Weights of a small GPT-style language model, trained from scratch on English Wikipedia: 8 heads of 64, vocabulary 16384.
Each number is 500 + 40 x the weight over the matrix's rms, rounded and kept within 0 to 999. Layers, rows and columns count from 0. Numbers have three digits each.

# o: layer 5 attention output (transposed), 512x512, rms 0.0522, rows 182-191, columns 384-511
# v: layer 5 attention value, 512x512, rms 0.0531, rows 183-191, columns 384-511
# q: layer 5 attention query, 512x512, rms 0.0447, rows 192-234, columns 384-511
# k: layer 5 attention key, 512x512, rms 0.045, rows 192-234, columns 384-511
o182:511584503507429441441450471470591531524454447478488538494455527516485503483522554532504508549486528460552578526545497502450531496527541411504495460501516447533505576492497500449466524457542465505492459497546436495518481488494456501475485503502500454536487487481484537518495467514509493539498532449476501553511521483536507493512447490497458565489471452525470458520530427484500409451510
v183:486471519525462517508473470535500446513465471504517554506457522479495535474451556508561513504485526438471468502484514533488517546579526481548515490445517511500511530534502490562527500549499549481488471504473505469482518515523466526463466480512468539549586515534546491493464482562505523432522515562463491462486547492478494469530413500556468480480472471550474573523492513523510505511480
o183:468492480485531508473450546482494483451486562488473483504499468500487507530561530519509479502469468521502542538442542487506540470555457496485457460462564486505517442441505536494462507500485497495472572500444512513510561518495487519531462558496484529456518472475490497507499523491490537511523485514449557546488498499524452519547519475498517545487491546498494548507490479437447524521548
v184:483453461495482541502570500457485509496513526505489472488428554513504515490510501523554539510538549528490522507512528484530519485529480468515504504517528493486487470473497480536464497481522530557532485550484499467465518522468508449482531544481487489529513521498465479538523507558494484456475528507498540495484533460552530490495489511469484547502500498523473499534470497550555525460491
o184:469455506494497524483500543546463453490481544568491561489514458524457539477509487523596560532510486505525465444476527488449482472586475456439492475495542480517466490521501561495495555479508522497427531553510530540485543479498532489495432522479439513498519498564553495416499473522489520491486502557455517568543482547519462443501455510498509463595489551503485482473525492457436571456516
v185:517505436501437397452480531565522466513446455495479479509553512427474477487502505470503424535508526528496459469532502487495484477504430439452488544546536553494509494426429498500463472534485535520470464497448516420483527487499503465485490468525480427503435479515493522431580601499514514587492436465513474486503474462491465505457483496488517473451484492492495483516509518496457518521525
o185:488564543523565552530471437533501505495513544540578537541547527564514482538464526451468520521487490509531493522398429546475468509446493525492535467507513446471450470492589480510493478493490498527484489511485519493496479531511484507496540532506474502536490525538501486460483521507484475497505511482527515513476509522498498494511508498547535479526534499492487465480500531526516507543495
v186:482508502452493471448553504491480452446521465500475481531493521516440543479509480504518482521504461497491542495495539484528494453504516489572503547476580511524489472488531456519496572467571478512548546462492467590517520490452549483475424512515444533505505532493500501495524456514506465441514507511541502494490457546512521478558524497487450533482527439496523503445598513508489533477447
o186:482494458441495546528478530517485462505484508488476556492490433521521557518509510483542527475526556479507490500514514463452528489536489533470474486507469425529502490506474481473506516571503461482502511517482505440528486443491475488465506463433516421530549474524476515505461515482551496468504553531509535550472476460531536475484496524452498461538535501454442544488499531493473514479537
v187:528538512468492483508551534470514484505480483492501468446446500496496505538456542457523563431483503464447476468527470507510494523533494518538513479509460504489561496475507507560493530488444493499488480532536500522505530521552509574521507540465473493513533498497510500500490554515540431498477463556550491488458498488476495503568444490556486474506476534537489485505446442470560514413500
o187:539418474531477516540438470514548514467526457484468469544521487476484493592492526448500430489489539524502496531450494473485510536467498452567556515527545560514527492481523477497510492543527505503517516493494565506519460507497499497477484534496513554496476488540496487446510500524484482498521509491522467477585500457526525515455521514463469573499494479514466564532505493541515576553497
v188:552532538510495462555484505459483496470514481530485505539480438450476520510473481467462481518537474494502489530521471502506483487516514505572508507462563458491485463497563591475458541487580516441456468491478485525538537509533540493527520538565493521459502441513528538503532497478469494515511526538513438535468520538523504449619481484471475544444533413561511474490508494473487521521548
o188:480550506493508482448526476457546484448467482415516498540488447583523515438417525481442503450475523513460474566472503541525528539484514563488425557502483490475528497514533462476549449523502463491533512481433540498524513469430456481540482504492558486498459476490482481542522566472541507491476544457477547478491509468480493513480482468512451462493534446437498545468483510541456545499550
v189:522520489502510482533500558475498513494456529566522488514488577512454537438489543513537514494488455455494489443503445510418523469497498529512499483587464576514476464541457504504446472502465515465530457562538471553519504494499489529439498499525502509474489506522518509494494424481507503509540489565527464496480523497558537531474471531489524506510490472526532482533595505469523596493548
o189:494511498528535493499473510498533513520521459491500536505530471475536509521522546553454467477535480503531520489503499542559479491498537489506459481476525504532488520454512552516504509536528506513485513461553486474440474490525524508496512479482469513486498516486515507530521529488520510538481512467481505573527480507483524533541507436558466486465446479489472478515481592508446489532430
v190:490493542403464482577441573507555447488559487534495507499478458504436474510506487478483503564489529499494482508440535473499506504522508542533490534547530538560567545502504530558498521505483508505513494497515543548556491508534408528501523499456553489452533479515516488482552477497440482507459505528563471543470409466506488495503552477517458509505535494508510519498495443502505506502519
o190:515455530522486457495494467499495520509521480543495419519489502492557505498495512495500540437495487482473483518506509494520507422485523502525487489432518526524521477381507484554569522524544492568541528516510524489436482489508529465420498473471508536456501511473503524477488508457521490507529485458467509476501574455503501527559451493516519490454385461509489538473527529493509531467469
v191:460488496480512478457511485466504496465475515509543502545547477514522476494517541500490481541490437492488588528458499523445502485535530559487574531467511510528433502508507506416415467476442539419539458527497482468538485550472467465501500533493425484517420532464479503414540537531472514537480471467498529460563541536487514540550442460477506550465523452512513441519564497507524476491525
o191:542476509507421504487505473504503519538522490497481521554492538521560485505418451512496561512498543499486485535577467451431486456492506476467490499509488501467477521543462517450502485498562515549512514478453542542486531488462519497502466512549523499487505496501439502593438533525477497490427486469550525547453534528547490460461531518461454485572574477507438493463539514480533515523504
q192:472523499584428501494515581565551462531458515485536494527513539504577510467448500487530561518489457449571519454457559517568449543506525472477509498514569542536441549523483540447529500555480512492493446504465461472515548529518568518470506434539532560508484550526490509442527528555456580522518492503448586475434545541504508478501501473469448469498464506478470492513545531531511517499533
k192:535483478511453441481516481484469483441523431499375557482535517368429512495467454567402476464478476539440482536538449524509572528450502583578475470551470521453519444478420492560481522542524505495493563504482480515437520519450418546426472498509467457506515452503474515557526450514507398448567483555440463636555503515488601502518464498569446551491451486499480555480404437444484520434465
q193:498498574539490534501544501545486479605570574505538469498480461478572513478569537501574512551523460582519447406514554488433451480584567509435528539509525460530429527537485455444433523481523524463425471489509483507535544566514476502530445451517506514477456539482500463455487508514476553447493434413439535439512585528523455544470560547468487637546527472520491503492519498474550505580473
k193:472460485475433513540503494539516478451493492494484528441579477512517510501452510444415531530445504509455530574541530454480488446459425486486427515504460448503489457468487500537482509520507506475566544510466534503460388479470569528479557498542468516497470495471537562510515519530530527501543514553520507482494462503470529469538466489477472483458468508508510524517450459449476562465478
q194:485490451449466498502402503520535474545478525463489494539484512531478446492509491454486504404443526503527538502492527500501486519468557507527478532561493510492475502463575523517510536533488459535491507508480466503527482463477526551486521481462519528501496480487502522456487442478491508516533525562564514505509478519488608495516485537467543461496486491453517533529469502505469471437524
k194:527448507423495500454493436452458467486542489480455518442443403430537478551514512514512498515496487446429542501515451468525490474533527503495509509523520511475529473544494541498511533495538536471478483490535480427489475512454501528484492513526528477470521507527518493510543473489487477502468497419447471549494476529462567532559435428582437533445485449549490536451414439474546530446463
q195:584459517655495496513489539496547476518472475502537528494526549524497484443516609490480553516432511522495485411451532469513435540512552521485509539525521514549462528445525535473486477532494459495456453513529463490520474498516472514485484457480522522514459525538491488510475535544430511538558475483448589472486584489526459481483479477477488513546504509477524514505541531536535538515578
k195:432532555495396493483518519498479504465509469520505472496547477479455505470476491500505483478483475470452496513528499535497547446525496441480475553502513470475519427494546496474497519481474471504545499466508517411510476470453493503478507494501467466516496459526497496516477480493482470453507469475517529568529511450450554457563491499534509437443513512510517520461461458455549514452484
q196:471529512497494479507592486463459468503511491577513508499492493499505502513493547494489503563527528619517513492527453509502559530527493477523477454475441493477539494509513473531445479471528531530505452455493533472488555531440469553536449535494505454517567468459509469491518535485495465484536518540536508514533443436470417498485479467472560527460505464582462482518465505520501468441471
k196:527493495549519519500482516576474494487487494492515463492473558528517511528520564430517577528508519477556519579465556424467414444483507540499543520440512508509448528484460502458537528468509500511526524529488483494546464512510540499543443483518520494474495550482490503414474535498501539528477434514537501424491483517508457486444548543451526445602504492495512472620559574571471556524543
q197:455489502387565527495472437523496508519501492551489536488569476491525419527509422460489466479503515513450510492541515548491521424469426460542469487506470527418558432486549562566495538507495455500590526461476463518525505447504574532453542568450484445548545462473530437495467462490545482510445501531511527486581486480480515496492453484527529392516474509518475487490477523501468484534515
k197:487513517553498472451524522443473487524503475482480530473525502554533508511515477555503524471528476473471522510490414497507479455472548506530535484526497515472464484512465458495482499520507495521487512526534449508494502548472479592492405516501521552514482515473480511526474484466479512453426437456479518542499511508499552482513443465556492519474488488527519566457456468486527484424490
q198:472529532505497504494444435451478488505517470510523529515470486474468528443494492525534517521561528485499547527528529494530527444549462492475480479518441492474514528480489396532488509479500464497550475458552498515507462487537535487476453551494481520520526480534426475554544490454552550511436482529461521451454487458475496461478526565483489554554513500594492466492494509463563451498479
k198:497509486478522458506456576593540487490464470415503509506455525525561504444553492505512521539474500433600492495449567524511515522523543455509504504498498467545565513521475492492480497448488464504458506515584493561517523466494437430558539449433498556460467519412497482521531525496479550473520524515505515466485497522524499580561477472439542473491501496434443479654604543505442471578478
q199:507538454487543509491453480476447494395509496437480527492504529508520526526443426429516537478491481492449498539549473440509526456502494497517525542545457479454549535467532567615457501531509488477609468457537493507464485512518520537467514567529505507544511474497485494481417496519545499478490529517570505539548511470456588473501477575549556455420484473562476494512482507547434517437506
k199:440446490541491448535489501473474486556527416567497509498549497467503557535599491538484534490519483469495441532537438558495546477434502474472539451539482531459499500516483480515493503499515507535499517516472566493483487591511450523500494540530594523515534464493563507571538502499571490488491509509491520505517463532561512498464472491512463464496464515536472482495471544493510503466496
q200:506588569530490471517506414460514528519445514491467467500530530560455471467516547454539468546454505520518476447541522496457554484491500492475456495501486491566427498521533449484450516505487489516466529552461545486476503485497466472473475468468436563451546482561507450498579476500514476416494445498489519516533491529557474493582475481584491665549528493542502527489510481514480473511475
k200:517490502484566519431518452540533504547457547471526495483461506565550508474502505457518488520477503426518498488454522502468468544413550545539472520461537451522460480524498501512534447479503474487534543503495524512513544478538566484489537513440506481511419478425471486492438501467553498501492476494507524408418500489411510549502511520464512440563537542494516467550532496517552513500490
q201:492543490561590485486515504484521509506517481428471483420546538495519513535471481530523430414492532445453569574508493446500508467450456562545581520554458533483527534470540496533533506450480464538488536502514453514484498560565558489522564514441580508481475499488554571562482463484540463514491566491544490626515517526504582473509468441509516532498462464528442497578479510536497518439489
k201:483497533508510468491489468494511514562450466516461583511532484520472518456512462503500469504539535480456490448454493558489460596489518554493474424518569512567483500541526549509505543534464542488501516472542478492487538504562420550499542555457467517465525506492494538481500410548447429448459499509521416507522566525508553473537510430513508516488489509471464541408474439484549517521428
q202:469459482494423528493497556498557525546483457448438556561479493523541436497508493488441459469478436441514534520518505449554504535518504508497543556529451451493527516471455520433497437510526471452471498494509506422524438464517538454537458413463499532429510550556527511500498548522506488571569510381475544522417542473527471467526477467504444452517526484437504450441594496517504517461545
k202:487524510519480576450487473552495478473491527542528439550493514478490478438513549534509529480478491494545433424494651469421490496499460485516460502462529511574478581448557487462507494529505461464516470513513523493543523477501510529497581475394459516486496468515442491462468510475519484501485477531541492459571441518509520495502545540468542523563465490446449460521473554564473455502523
q203:524469521537479528571506542461486478457531489502494495523385517432574561533463493483505549601549471542518547422488480523521462507521546444519487507456483445473534533488430526488464494458540411417592453433518485507461506502514454554575491444563458450560495488471489458474490526509480476531558458560459496475529476439511370480431538483455515457472463489532479500427509449498524524455512
k203:487543480574480496509587528580477533511506518525519432533517461406531539493522529500542520558530516552488457540528490474518568510468548454522541535492435479512505523430517504450485465446456517512507479496488510492526420515501507452530452498451501525572451500478525504496466503467537555504451486505526528501557453490537489493450521541486494534506525555547590456515538546509479545460518
q204:529517440439560468497528467477476477516500502479522489482529533525477466527523557485473511510513558616570564548510510493446585456410523504509448523451520579485483570562583458543504498502521486488556511458514588492479467509488487505511539502486428534457527457572512491502533521442452497469429487546568515534481425532491523524525464502499498521448543530507552510510485544504519534483515
k204:553519513557535481452541476463420483559448533496564509503509486522519529480513459535548493530458501465511443503489463531493470525463559531482503516470540473534588492494498446545493528495447509537522477552555511548538538482477439486506445560467498540499475515530528421495504417528461536447522448502483534560491515480462477519417470470464518492457542439470520451482478441533463494460512
q205:512557489479557473480434457489518542520494457437482562450461533456463470536453478499526450402527529484466534584503465464558529461436498518525478531552515568446484448516514496532531478524509533491443525493488503514475492454510545513440535532459540472485476516533496553486485481495498429493504522493446554508506454560521570548546426477547579501485510510544521467562464503534447451511443
k205:466476425500517493448493461442467470522458478490430544527507483540502443496475467534438472479447511449458516494530525538502449529540496495530518460501505510487537500539518487478541508535511543468462527499503453503486483506495492507460492491530478457514555433508444498460539466510464433496536497471480444599427537509415533527581442484510479541505416457494410546452484406486543508501484
q206:486483531504457530529501544453519545511534483490523477530500460449575489535524499445539515508513456485547523544492556486565524532550496488493503480496489548518465530479498449491497520551456483518523495504492521477488553503509522590505430506528506462523523527496525578503550549519473490488451512452475521528511511457559491460478518498533505504532503498484526510561488559523524494424468
k206:462548480486477534461529553591500505429539497549448523524544572479494496502428490472483524460465544509541500466497519491441532530510528385492567495551503545522519511478479491468544452470495466580601513489541482436520467513521535518515498526476559554523508480511494501541484565527611521583493491554516466472556443486486528482510515508527481504539509517469468470470484536547459548502485
q207:511462446492447543564516579484484499478497552549514468547522504445548442502532463501496556536538513563533501475480473553572505491509452420489547537465442466464497523487401498472489531501549445489602418464565498515459493530491512571524476461496485473498515480423583493561501548510500522553532562488508518477535552411474426512474552513488469470539460452521519530469530544573494505459490
k207:455520492556447504483529545492474519432525512504500446442480502391553493599487554494506513519495501518521466520458468485525567464509474431478485513505504474504523482433555492470511503506422475487554557483494497477524478520544500484558474501518550490518505524546466509496445446514478509526446521553499474475512414472544486486479518483465483505496524573472485482490513479524444535469547
q208:527585520520564492530538481521533477488465442492537483535475476512467463517497541483522472508507535560500544538456510547522542405568485487540458473518505540463488519511513464526472472478535531510517527507449548506467530476585451528535558528515452480529512490521501504519450447493518480504489502516504501479518501472488520481417449504537535538450420541483481517532517509465518520542569
k208:532516472441506507506532461448510464483508546435453506512477497493477461485454519524493487458532511474507460502508438514504499554529553520524525525430462417514513477484461493580476465504554504470518497461564513543517538458418467466467494558502509547565523436515461525549551473489501459439506446490486486554486475471414529539494486527541488452512489480521550442398427506378480487401521
q209:448506491444582418507482462528474539550477485447514463414467503495457493506500438499528417483484549537482516490531438538522566473500518564539517525577506506498550465547549510569506514513519545565466498570525570506559474537523499498456537495513455439442434468532451471485444466498537461454427492563581515529370553545553572514515469516598510478459501482464485456534516476510465446522518
k209:480494499514527474462550477467559563527473473523454480506506484493505510441507411529481501480513488438466504478542468478522512531457489520511506487547465525506540458531536469502518513503502484523542500497544471496485547438485440493440558500500520509490491520482487517478579554436490451465471516474430391566546558535517544563551500500497515530525519470517488525468538459490574473532415
q210:462494541473546485500498449472441498519456504553481573489528525550468468501509457559491463453478498485489468472499511539491517463514491502500484527532471587560503476517536499507542473527420512533504509492443506471534501581554533441499506560562473586514423480502430431509575497491573460535475503481531492462530356475452524503579478470463454491494480530505543494539529551469477469513511
k210:473443515489530459536410476476526506520456538506482602520540447540517578509467421526458476496449518439444558488527475429519467508473469581490469450530563500523509512565552433527490503560512552530484473495532505501427486515481471488426518532526516520456566482458505486484553544498451447479505495518502499507509492513501533459567496552518437473476510441484455546558420456453575431533488
q211:468446483506511504540485504528450501459503519505496524486457506503541527506457513474479537475468445537503508531476470489488438516517419462473515500577488528479475492461473549481442463465479460554518475547457533472506473470468514499493437440538513463412464472508503500508522478503491454451490515468533555466557479457512473541536538440550454452496479467435543502486487534465476516481526
k211:475529559494420563470530527520487506482505454595476414529555515476491521456522543487488442510526533519587480468487461469462488562485533435499534531457512547547546533506518470453557488535462568455560493492456501457429447492465507490508508536502484491568477496530482453505478564554517509505496498493526520481529496485499531458519467495440517522507434578502546538462449513529549606424531
q212:559525462425490472494519474520511473481500485515511508480549489523495501524477496508486462448518525503514474499513379528438536450480442526514470483507514524464495492525529481547515449461567489487511524493476505528451503452448495501519495502442496495548506507463493458509503490477520503488526554512531473526473479557510535521467518485472502473484522547524531485472463511488459551516506
k212:448495469506484444482510449480500456543448477509458516398443451630469505570476467558484447504479464513483510485473487534477430526464546516553440485512505462480487486544484493563451537488562543390450571533520512503524505497408473495430511507548486505447527512484508433504487467548476445475488507487448460534479535570429482482531504469516462566469488456494516491454474469448511459471507
q213:506504479438549451478524451523516535576543483481525489450486494554357499454461484514589438502447553511519456517491480481493572502501528539510521564556546532568483488520496506473533484443517555500472511560540528480511483477568432468481512564435520503440517513495490522518513449469484518448472550458501508522414546551536590510505418511490419516469525473461505530519505399435568452525498
k213:442489570434545500487418494431546535510513462500512487462533511563518505458520480430483478487516476484514520499467536493504497483513452552515500447542477509535479488543540524487461455507527495481456539507520483500505512439482460552507483507517489505494455501454478476464528538474461475504511528492579404513492531533440496551574483548460506466447572508483471521498570507510481492513484
q214:484424482529429580539526523490516546467523516421571521474480455436573569521493531476465563522486476489474510567571441462506407515509506511467496513518480406478530529429459454454515463481498518540553458483489488520497487533403507517524454481468519449480519475453532445522517509561459530485546454559508545465549506466566479483439538499558509451550492484497516511498587475505487497471495
k214:507570517484448533534516525487515524453571562503560432447510468502459530466446536528482421455554493579555493449519490544509464566538560491500556540499496566515507521471458586487564544438544466473517537544571563458471491501542542512499530483408497501413487502476437535505494474496498533534530526503501474467486532486545497447401447477518509564570456515480515488451491529461506551512473
q215:477573474532465499511474489492479466530505498577501474489477455528482439502506522576586531483551483559453439468430617502520561427524503505459456488469467503570525465504481388493499473485486515439478539445529552523479481495506451517528497521483433577483517502536442544515490500477520525578557495511504517512498498466489507536432453537499533529499520459466479454513540453474533432518512
k215:516534514498549505515473464447572487526453525416475500488453487519480495464502531502479498476508526483520538522483517553414505473527569529535541505502523468482445499504455516539497495499511494503546526529536518524472556491539482491448575502454487509530505521506483492512553466366495584527548539476474482512477461531485496548519521448492503435540508526472485453491497485520487481553463
q216:468575448464525398516550429568522536595550436388444444433473465479483586493543461416521436473584526521443554618580401474465453579581508551487479525565547430470499446492538508542509531496488593549459558581514521552527510470488488486447489463493514434478522453477545479545499477454460510448508544524530524520429555524597522562496467444559435459498509388490459452450488433487516504524487
k216:462464518420512440517467494446501560517507531471476418490487449480518552476508493445487443442525464489609513432480499498561526495448489481441492537498444535524484453501451540509524527577439450469482476540450503535564546478546519542461547558515509465470489551439482573543512491421496476507481488412527548496475560552472549549539499456559512524455599476431481496493556530489547497515489
q217:499463483503459525496528527525500514507524549503531556528511542520499479402483451520528491508508477447457519427492490498450494468473504539514536542500530526522603476485498557534495470553496581479474521488516519497523494535430469501508503452451525534519489519493517489444534521513517514561511542552477536493450494516532513506531519526500549513556586504513530519488474443496517491480528
k217:427495481488460628462536548442481497412484502590568505498538437462512523477563493473529526532465521492501522503475583546436587498505437460473501492506527552469481540469493536451527540497446540552453497495444556440546597495516544533520518403461451480445510536509552564512448513487452555522478489551494499440531494517601467426458575518532511434589484488454516532487482536535469493495508
q218:481502596492498517456477472510541459457483465524468536491481556522455448508450487535539536480529464539486447433472641518478580502460493411509513520508514509547448439516491410430510463480466528427473500501451476486485495556546502441466508472484529532545499523495430497497439425452556564479589534444474499484524524484451560422482450514455542489467487519523434463506572468482531495602491
k218:454402477572497563470461514469562503521415542516538573561555451491497474478452506518476559568553516460495457574437522512489488453534521515508498477469540451456477604518581387521476507594554483540506439395464463447442501532468499498499467585518532533457542520438485519492556542481483491459466468483544518480465489567558488498571483561451457469455477490533455496600526526534497511496543
q219:484457516577465586544525548441457438481512494640518512556491547493527519449499513566416458503429557404512557450499533473525452537612458440489568431483464501518443486492514507434482555547442433551507453461438520478589474472501515520490457519483475517484485468537487519461487421436449494481459435453475543438573371446429415479539548473436532528543496503453574462500507587505509460455397
k219:495503498522498503430477509563473519504516527523530458538526495465464533564484530530506502501526496493412478556527517439468412509438474525505559502450573496520516625466542440536481527451527495530485502570460519509476453507508490471500484443508487535548528497532488474449484515493530550533475481576605520478512458421546519474446542522458510445561451520502536533548431562542535572480544
q220:443482509448481461426523466443519517501490470498492494508450543510427488433445554570518463417552516543470464504508456509498536493473502423509504505464556506549501414499479557507519456495560513464523503524485492486415471465491450513426529532437489585495498500557467487513464443463475476520531578485459444531508443535522518532521490475441469441497452499531477459464497488474530498517477
k220:493439534524518518478501513509504484518488475572498546524517436504486486535521505568532513543493481456479521525473527503542423536511440519470478488542497529490495468541524456514528528489565505531442523515476466508481479450455429478475464541549535533489527460425493460512513539479516484519475523520515491544468480525516512555476464522490526526493522532506481493464490468489490497531444
q221:473484507476413545476504541448479511480525524553505518530483515509487522500515504518469484573480505490557472395471609490495526496481525517481500488535502420510465497511517488406491477534465469518464482457529477474537522551563518488516476547516479475525468505532528523473466519514508526479570470480495513545547450511454486473536437523467507505509501538532524510465497552478507542520538
k221:546521487481436519491509552554418508499495477502565565575489560501564496507447475528547527525491515566439461504457562492504457467488499475501511495549524454523518589494492427476498494455491494529501467502491439507510482506591499445574534489502501531500562505510487471497517490541497521510539484497499557406466478440657457497437539462452499539520467523491587516524506453548474538407547
q222:424489480525488522530487523517474475456486503561475527461460507571508450490471537605455435402550422516519464459509454521539565523440506466628563502469508569550422478552504524448478492503518489510561470538494544516513486497484511502479525514493495478505530499523515476498511473485526482511514521453449491493544487514458427524524536465476472478420481519487478510514541526573488581568526
k222:519487457506520473464497465475515479506508544521437535451566487497496492513561460525474497506488475519411540489502486459533429544500393497533469489496509522519526525581501487613478487459494545491413525485439453488494549522392459533390499532533530563468491457459547456506531543502492462483486514550510465514471504496463526439487478481476480558473526476510548481491522470465552415555510
q223:559546495421578403420511451517434465435507443476459407486540432524525537509511468431489497539494587511422522609545431555462399450461513517586454497526560473463432523471486583531524514513463543579449510539429514563490471464565471494511569536502494493534559537528482478487531497471505506543482441600531498502511470474507551443437481439451560418499519540458523453467467441485492485514537
k223:530537515535512484487466517518498522513518530488426433484564481468533542499525445476548486490562514491504483491467407535459503524467499437481477522516475531489509514465540654530511492519493431491525462553538569565579454545543430427548531517527517515478543528551526512521463463463472522512497536490459446545497545511443468505529446465494447507537536467494466539539527478539512488420482
q224:458521543487511542457448490499521421526525462522440464481449540552407450486459547541482511457509475537555472448482483465487547448485464460510441443433505515583476528469509520436495429483524541441480491445491523481472496541435451502456539505471442497515542496480482469524503431483550479504560537454529499505542472534488497541475526515538451526529445508511514520499544472537490515532490
k224:532461514491555484547464468525491477570512493504424555518492574582529445508502498549453468526512403467454486490514474443480442562494459473494508526545505492517496418537508446620483504532515541502450550462506435508507499483391473505439493532542588550489462441445553449490587501500497448444475415517524519508470444536458548509522489461474527494453524514519514459542480567466511442485479
q225:509517426430508469477523559528508510548557490461487414483540562556406451450524460535562493534503540479470486502485478469421409434538526471500481525524511485470481500507477596450479540462503530540408541535484549545570545460498470436493474516549468548464526500547549527518550525449451519484508490467495519522515538551526540488507466566500492552515567458391544461439466499457499463475488
k225:493541497540531580481463468578474481484474532588499460524533472488566513468523523545480547529466535500497502462463514443488471501538440488487504503490539493524502498461483521570545524459442508524512509532520510556551442475535489541493580515469544527454470502484480526501517485472499532508535493550496503476491507491479433513523462567436536481549586587498532497480490494513467499514516
q226:520553483452530419520545503449533572453525525539503406472521487532521522518463528498434463481585556574487488557548427560519478440477485510569473459573506508467496519500463508592530504439540520464504521507487474532489472451566444498461503483472528452431552463526469442539430508495537476530395472548608473468469511411472499537437528488513477439482461463490501455499510510491536552503469
k226:501494507518475499466513458444491489604512479505460410472514464521502483496511515488481499530605492506478497461495339452506445516529407422478508585547521559466455428542467518501526479563468512493463531484450529531533478455430473458496531509495501408421615509473572488482501474421536434463502502461501450516551422466457455497435566422567493501480563513498568519408505509508540581519493
q227:553499490533396535499531449558555480536484367538531537544385499468456472500449529566565481494489489532518500455494529548516638492494531467467489506472521459571480364542486557483486444536439530454489517577513407429498496497505458554484520380496503592583512500533402495427475493476501428479545577520445469432500482544512509554564489503483545421511510480545520553478524466501515519476474
k227:503426487498468459441483570472577550519458476442499581504522463450447452476494442538451543563486506453454574511509580542493488537495523582541430458500492553446541586511518452556416502437560526453533453476518483540498513461449453502456435512438574501481500471506492441542489509462442493516497454509548495460480506542572516492566555493498455500456475526458526411530466496536548525497494
q228:479514440535511543524456533553523526459539526450535451472442558409507546455491523417501525557492460462503475454507512542569518439499469471481492556539490423435495518484557559477425487504474396521494464456532492435521533503423506518596480402481526475519476435488475465528493522537541490444561554562574530433562458516591459540528498519601451478451477471492517569525447468559426515488535
k228:511508513498491532524465465468561549490461525496526468519526566501526475469490492499542490511483454549519420481521555526551575509584555536496560591525479492519500433566496466485550454474539444475562410523441451490430534526614503497438468457542508538490467480570501527481528477489540507491571549484480447484467519517524500489518465461471500456546441452506458490444512485431564482460515
q229:467529517555483525492447458495540560527511496493463470429474499504472502518497515469433413539493523583389553570497505515521578496417572431481499515449449484477487516480485534482470494459449468516479492476523561462488487497499508551539478511483466553517539498487516423504501434513554507466473467461485508531523446481513569527458502494584485514455533551468478524568528420504500470555512
k229:483536469463602448477435469407573494583506512521402499489461440457546433367590476486458571466551440444489472489476498526532517520404557498475415465478472414499446452577540493516523503516502522471497528402506467526524586440459485482531506444490454456504563466494531449548466434450434469449557523555504460564445535526505526471508473533460493537497565480440534457478543479456551458497521
q230:474509498460529492529477500564578532512480442400552507496532539490464532464499416436477457445502431458540536555509449535505465553507576538474529459506514502555488478449518491539505482511473548500499609517559507604424533483468467497508492591560504513558548488530572511489582463545497498420474510531507525476439457568551564472495449547507508533455470564493569507532512427468494532479540
k230:497514489471484531527523561452513572481411478437604520469494518499520426493463523498492480535494436478509494492463562563523502453566543460534440553504551490458471508535527546448546443457544585461541499410528489466415468517456540464546437391487552479520437541535477468480568588568370441469538555526414431463528587618459566589492522540500515515526482518516522565549502427555456404479498
q231:532509472537467503573430515519489503513491543466516531541473521434599541525519457495584539642440506395512557423471646558589530453488514474463420517548422466446580420446613444479421451575539528596445494485513457484411579527505525496558450458491496524494445472454532603463399546608440519469639431557481568515552463484520490426499444565529487558504417497572463551463475514530492439475556
k231:492531502435519466426454468464557615487505507401486561415537564447491461452483500478471537483530487545452503486499554489504530541499624460553426522535568421535481500503526561406463477439497515527518496420498555516490560503512490444528449544484470475557462534488522538460494509612504525511587592508443533514442530551512559513485456576471452474438493514476505521491536445538522424496503
q232:572379487500464500528460517528447561504501571407550534567527548480517535465485466411575488492499518500508474460521566510586408480508576502488508555551532488508520476474511495492482522527481547532501493497540433517523432458580501448523550535477513507535451487520570534490448493509478508502426528542541572479471524568554501474503519580426602485549498499527507567407505501447483549524487
k232:521496497473462474522493538540600572357489488453526514469505482518526500511507456510536444523479520506464413497483538556451448511513550526532511600519518435526519523509530486445531487484499473542530465475540476454430494564563549505619501484516504482537486537488481511475481598637498553531563485558478459518466557533569548531508505483518440475481370510546498515476475374487435470496507
q233:506405527515467555546549538414602509419480503454531544509469517377440537492436537487461507543523385471547499428454577492503557456479515480431483502454532511513562420477460436506528470480492551442568411425525385426450565528459449528514398532448533490518529459478436548520437532597526491404449614537512496516501485525488518556460481505487538509420464471511490534598538432566471533502510
k233:548482490552484439415489443398534509499470458518511498486603565553458464512472491520487467462493477495502541505567510503516529511496379530475458505568516494481483466621478504483514458520497553507562530422533382484421506458407483486482502463469520463460578505454507460461520575526560471470578535409477440579553534433464581528495469466522459472448487504538490524483536453472511423509492
q234:566484451459529444515450431554524465550503502509479560547421506489443475459496506524371513503555420492474526536556447587489453460506468434500500470626437534452531441493496490518483415496490547549532551513424509452456525518506500455484465614479555394465467503498611508434435496546532425535518499560501510526570565505518544532441500544536499507410555556517428470559536536433522458560576
k234:476519483522452546492529483511461488502526465510457539506567471466512476593515487501505523527510528532514514465475444468490545505508465430510428526509475594507456549465449533496497466497487490526441467498494481466548485471527441543486497433433471514436485527531505495512546471476554467506464517462450485507530510507533500401473429510570517518558554553456494499424481538483562482524472